Part of a small language model's weights: width 256, an embedding shortcut.
Each number is 128 + 32 x the weight over the matrix's rms, rounded and kept within 0 to 255. Layers, rows and columns count from 0.

# layer 2 attention key, 256x256, rms 0.0667, rows 13-18, columns 0-255
[[ 81 103 158 117 119 139 151 146 189  82 106 131 137 111 129 121 169 186 104 157 106 130  95 145 135 112 134 181 134 103 115 130 110  81  99 127 146 160 149 139  66 163 132 109 123  94 139 141 141 117 199  82 121 170 104 120 130 141  87 121 111 167 135  75 177 160  81 114 127 109 131  82 147  74 137 127  89 120  77 120 107 133 139 146 112 136 103  66  85  62 180 140 120 143 177 141 119 131 161 126 122  76 172 125 160 182 197 162 143 157 102 103  98  77 178  88 149 139 195  97  62 133 132 118 154 129 145 103  64 101 153 123 171 137 148 157 116  89 160  92  82 108 132  73 111  96 135 118 103 120  83 114 133 134 170 116 138 124 144 111 132 104 169 136 114 156  59 159 141 175 165 116 112 137 109 113 140 138 103 130 103 155 107 145 141 147 141 143  80 143 111 151 121 168 123 126 138 160 152 116 166  92 107 137 110  98 125  46 171  86 131  96 108 119 146 115 200 138 137 108 208 116 131  81  93 111  68 130 126 150 102 104 132 146 131 183  86 158 122 127 154 111 145 127 139 139  97 137 181 148 121  96 103 148 122 125]
 [ 79  93 154 149 153 128  94  98 107 160  81  81 133  86 152 135 142 156 156 104 114 138  98 151 134 136 201 167 172 167  59 155 205 171 137 128  48 139  75 128 147 183 129 148 115 108 169  82 150  97 153 129  99 155 178 111 155 148 102 196 151 131 169  77 104 169 110  93  91 128 128 135 196 152 152 113 163 121  63 143 136  80  88 138 140 147 223 130  89 118 100 133 128  46 178 127 175 166 142  88 130 137 188 115 134 112  67 129 128 208 126 101 200 150  73 171 104 152 162 144  62  85 116  54  74 109 150  55 117 101  59 149 132 183 182 124 131 137 149  78  69 154 123 152  99 136 163 116 127 157 163  68 101  84 119  87 139 187 121 150 151  89 157 158 138 135 165 113 106 134 102  77  55 151 158 129 172 196 172 117 171 146 176 112 144 147  85  49  80 109 116 145 138 112 201 115 124  88 101 175 118 113 121 122 128 118 141 182 109 128 104 156 106 138  99  85  90 123 124  99 151 120 183 159 131 130  93  94 128  64 153  52  90 128 176 187 209  86 134 135  98 144 136 132 135 105 150 173 164 114 150 150 107 190 129  84]
 [102 106 143 161 137 158 149 146 139 140 146 117 139 141 139 109  98 122 145 103 139  98  89 137 130  89 148 107  99  90 112 151 148 119 138 107 138 115 162 112 150 128 133 157 174 128 138  85  89 137 112 111 145 140 112 143 119  97 121 162  87 169 144 134 128  98 175 141 155 133 122 104 107 128 170 100 123 138 149 133 139 177 128 161 141 118 124 118 121 111 125 142 104  81 109 146 103 132 188  95 105 114 142 113 159 155 139  99 144 132  87 125  99 129 109 162 125 200 134 161 103  80 103 130 129 148 130 116  79 149 150 120 125 142 145 113 143 103 126  56 151 109 146 171 118 128 127 145 136 132  96 145 114 110 148  63 192 118 130 102 165 103 181  90 150 154 128 138 136 136 101 119  66 124 109 138 145 122  93 147  78 121 136 159 127  86 117  70 120  91 174 147 119 147 111 150  77 148 114 122 170 159 107  92 104 121 115  73 159 128 182 130 179 123 137  88 112 149 166 168 174 134 138  77 151 119 150 110 133  98 169 159 126 136 129 164 135 149 127 129 142 106 147  81 138 158 125 123 150 136 153 101 113 146 159 139]
 [137 116  84 181  74 169 209  99 142 140  90 211 111 181 102 171 115 121  88  72 216  68  70 186  56  94 113 104 134 199 116 151 147 111 108 170 113 172  34 108 192 118  78 134 154  75 207 105  67  98 115 143 195  84 198 164  91 137 119 113 127 145  55 178  73 147 159 160  25 141  65 182  89 161  78 115 160 111 143 131 137 131 130 116 149 170 125 204 115 156 103 113  77 145 104  78 163 110 140  98 130 137 143  83 144 126 143 129  78 101 115 132 110 140 150 102  78 159 118 122 110 111 169  96 101 185 105  81 159 134 160  98 118 166 108 142 132 101 102 110 180 222  74 120  70 137 223 201  84 114 173 196 165 103 147 144 121 180  32 132 161 140  97 110  92 136 145  99  96 146 132 151 166 183  50 141  56 141  99  59  68 135 161 161 157  65 171 134  71 129 115 114 129 134 142 168 148 202 188 120 120 161 146 129 199 117 125 125 149 176 191 141 124 170  47 210  93  86 157 172 116 186  15 114 126 102  98 177 121 139 142 155  95 168 185 135  58 200 173  67 203 136  99 101  63 128 102 189 134  28 160 154 186 210 171 130]
 [ 71 148  81 152  68 174 132 119 156  97 140 130 118 165 169 169 148 150 127 126 158 122 115 171  84 108 118 119  55 236  72 116 160 169 123 112 122 142 108  99 152 105 109 101 137 139 171 131 131  71 128  98 214 127 228 153 134 142  66 151  67 111  93 165  74 131 162 167  90 149 117 132 142 137 148  98 173 100 124 117 126 147 141 153  87 176 118 164 147 137 141 176 110 151 124 116 105 149  76  75 151 115 119 144 104 120 178 106  99  89 123 164  76  84 202 130  63  87  90  71 141 124  92 126 104 194 120 107 136 145 137 133  82 159 111  59 108 130 102 106 147 119 117 173 104 106 168 132 105 160 160 214 138 127 151 122 165 125  64  64 185 135 105 126 141 160 115 121 183 100 123 143 125 137 158 138  94 117 156 114 108  94 158 207 128  74 148 111  62  92 111 207 104 126 101 184 146 165 105 123 143 164 149 122 165  81 120 148 117 139 161 143  80 157 123 153  86  89 148 134 104 167 102 110  50 124 180 121  50 129 140 120 130 125 110  94 145 182 129 120 109 121  75 120 101 138  72 109 134  75 170 149 165 151 155 184]
 [194 176 175 133 132  71 121 151 149 194  98  49 132 146 180 101 121 148 183 140  82 106 207   6 182 148 184 140 141  91 115 103 146  97 104  71 128 123 141 115  77 161 143  98  82 175  73 212 199 158 163 146 125 136  79  75 165 144 170  90  93  73 177  24 130 148 116  58 222  77 179 129 139 109 142 103  95 173  83  72  86 114  79  71  83  48 148  81  76  87 162 152 167 133 132 170 101 157 144 123 148 115 138 144 147 153 153 100 184 209  81  92 107 170  75 171 172 125 172 117 141  93 131 142 148  78 142 168 151  66 152 132 153  80 189 107 162 131 146  98  84  51 204 133 228 150  37  79 113 158 123  14 112 129  98 157 147 104 221 155 170 124 187 167 134 179 105 136 117 126 106  67  77  86 191 109 193 115 158 177 173 202  71  48 128 196 137  63 129 112 145 105  63 138  82  97 142  83  94 178 139 128  82 117  79 118 118 107 115  78 122 165 143 105 164 127  79 192 123 140 167 116 197 205 121 181 170  48  70 129 152 139 131 117 166 173 167 115 134 176  62  85 140 104 144  98 138 137 151 178 119 128 126 107 102  58]]
# layer 2 attention query, 256x256, rms 0.0677, rows 14-19, columns 0-255
[[127 117 142 132 134  95 163 144 113 146 138 116 129 194 193 124 153  76 146 137 145 133 207 128  48 151 134  81 123 148 117 101 138 210 147  83 136 152 175  74  80 130  95 156 160 131  92 147  86 139 148 140 175 100 115 174 123 166  81 126 135 182 149 198  97 128  76 123 114 119 162 139 108 146 157 152 125  89  98 157 168 104 148 145  78 148 156 188 141  95 164 116 199 106 104 100  89 140 169  67 150 124  84 121 126  70 163  74  85 159 119 145 101  67 107  95  97 131 123 109 130 104 155  88  75 132 104 105 138 129 137 132 124 164 123 111 123  97 121 125 157  65 115  67 107  98 149 132 140 103 206 162 164 152  87 102 169  98 127 125 126 195 101 140 126 165 135 160 153 142 122 184  83 100 159  81 106 102 155 112 128 193 114 154 123  99 162 132  97  93  86 147 126  83  96 119 127 125 154 112 159 138  86 114 142 129 170 201 116 143 105 136 147 129 131 125  63 173 148 164 178  86 118 106 134 114 121  76 149 121 160 149 149 111 129 148 106 172 143 114 151  88  87  92 147 131  72 146 177  94 142 151 131 139 124 158]
 [101 114 129 123 132 114 121 149 115  98 133 130  78 108 125 164 162 150 104  93 108  83 114 150 190 102 158 117 100 140 121 157 109 140  98 146 129 128  91 183 109 167 139  84 127  82 148  79 171 136 145 128 118 138 126 109 120 111 119 141 142 141 131 115 138 155 148 134  78 139 141 118 110 128 164 104 158 137 168 143 115  93 169 115 135 125 161 120 103 110 101 164 105  68 105 165 146 103 157 186 110 150 170 112 134 146 107 155 145 122 134 153 122 160 118 137  86 159 186 107 139 173 110 145 154 113 179 145 148 120 114 165 142 145 121 168 156  94 155 133 103 118  77 161 120 137 115 124 151 154  98  96 118 114 128 146 111 119  84 158 104 111 176 150 127 122 120 132 152 108 119 147 161  77 138 152 170 115 102 108 109 125 176 160 112 106 141 126  94 170 125 123  95 134 151 144  89 112 112 141 118 144  93 140 159 187 110 145 140 124 111 111 118 113 131 142 149 107 139 105 118  91 161 150 133 150 108 140 150  83 125 108 115 114 124  93  99 129 158 113 135 152 131 141 144 134 180 132 132 181 109 142 155 123  99 111]
 [149 178  72 120 195 137 166 135 185 107 216 178 180 100  48 175  73 157  96 138 118 103 113  69 213 113  83 184  90  96 171  94  78 125 147 163 138 162 167 111 140 189 133 103  99 118 110 175 152   6 149  49 201 172  71 101 125 159 133 157 188  85 103 108 112 106 162 178 151 109 142  61 158 141 144 195  88 183 136  77 121 149 168  53 108  98  37  59 142 192 138 148 136 132 118 127  88  66 219 130 183  84  93 182 102 127 129 133 101  96 122 124 140 109 140  68 146 114 108 110 156 119 116 172 143 182 194 158 147 187 155 123 169 109  82 151 179 101 198 162 116  85 178 164 104  68  88 142 135  67  95 113 128 169 136  58  93 153 155  88 126  86  99 101 128 109 168 119 207 149 201  78 183 126  74 217 174 127 104 146 124  21 145 158  67  61 106 126 176 197 130 160 158 145 123 147  54 135 122 100 117  81  85  95 153  59  90  95 151 206 119 142  93  78 179  78 180 146 131  49  39 107 126 176  84 142 123 195 147 164  50 158  95 135  94  75 124 100 119 117  84 127 123 113 143 116  91 105 110 134 134  85 161 114 122 126]
 [117 189  88 139  79 116 143  70 121 119 135 156 175 136 154 207 160  56 105 139 101  99 140 125 118 130  76 220 147  64 159  45 125 152 124 118 111 151 165 160 103 179 146 162 114 142 137  85 143  81 157  52  71 134 210 141 203 128  95  67 137 121 169 108 190 183 107 147 104 112 188 123 162  97 182  78  95 169 136 181 175  72 132  52 118  85 118 110  62 140 123 185 163  46 142 115 139 104 105 135 147  96 184 118 138 116 176  96  85 127 123 172 178  20  93  76 187 121  92  98 100 110 128  91 172  92 168 150 130  93  73 105 149 132 125 141 107 114 166 183 117 184  96 107 121 106 166 119 113  40 134 152 101 164 146 116  98 175 175 148  81 152 115 146 150 156  91 160 120 173 150 169 126 115 133 163 174 151 167 116 151 114  66 170 127 116  93 161 100 151  61 112 141 103 184 147 141  92 185 121  71  61  81  68 114 150 135 140 154 170 116 184 116 106 158 158 139 136  85 169 178 100 125 142 156  97  43  55 153 100 137 154 178 155 141 128 104  93 164 111 145 172  92 154  89 153 158  94 182 133 133 149 103  75 187 137]
 [129  62 115 181 146 158 127  88 127 113  70  60 105  67 146  88 182 139 221 212 120 194 172 126 145 113 189 116 129 114 132 114 163  58 126  89 135  85 148  53 221 134 101  83 152 162 117 163 160 238 187 128 132 194 140  85 174 155 101 120  85  84 152 100  72 130 125 153 136  78 168 176 122 115 106 171 106 131  91 106 151 176 112 109 116 103 134  49 154 133 166 197 134 195  74 107 115 111 130  40 100 183   0 104  48 126 149  95 153 158 149 111  62 141 167 200 197 132 102 100 255 136  27 138 114  88 157  60 117 169 144 224  89 144 204 131 106  64 151  48 176  82 158 109 119 183 115  57 117 201 171  74 103 153 205 103 133 131 116 130 165  80 111 178 198  78 130 147 123 159 135 126 124 101 189 195 125 151 185 118 104 124 129  87 109 184 193 109 113  61 152 122  53 107  46 137  51  89  75 140 121 105 109 122  85  93 163  74  86 121  70 145 105 123 117  45  82 175  50 141 118  74 186 201  71 179 174  83  59 109 170  63 142  50 133 194 174 184 137 126 118 113 126 125 120 119  85 111 147 119 135 124 160 137  90  77]
 [154 120 179 145  86 144 107  81 137 142  74  99  60 162 213 116 140 108 154 137 123  71 162 179 129 131 104  67 182 133 105 138 156 133  68 104 103  92 112 133 127 114  76 183 187 150 156 168  88 193 138 146  48 110 126 141 115 182  94 151 136 139 164 127 116 102 140 103 115 122 138 137 152 166 113  68 125 108 125 150  84 120 149 120 120 123 129 173 138  43 119 140 133 138 122 143 146 160  93 117  67 128 217  85 159 127 146  94 178 129 195 135 154 114 118 169 114 113 115 136 122 160 112  84  44  90 142 138 143  92 157 136  92 172 127 118 114 170  98  94 144 125 114 124 133 199 129  52 145 174 151 133  58  55 145 206  81 142 113 165 124 101 104 149 159  95 105 180 130 156 115 143 117  97 148  55 128  97 195 164 116 199 108  93 160 153 104  92 144  73 130  90 104  98 107 151 149  61  79 185 178 129 147 141 131 125 157 160  84  97 122 136 157 172 102 132  72 146 129 189 185 105 116 135 131 137 111  75 132 100 179  98 162 132 164 175 131  92 152  86 183 121 117 140 145 139 157 152 116 158 131 151  63 144 168  67]]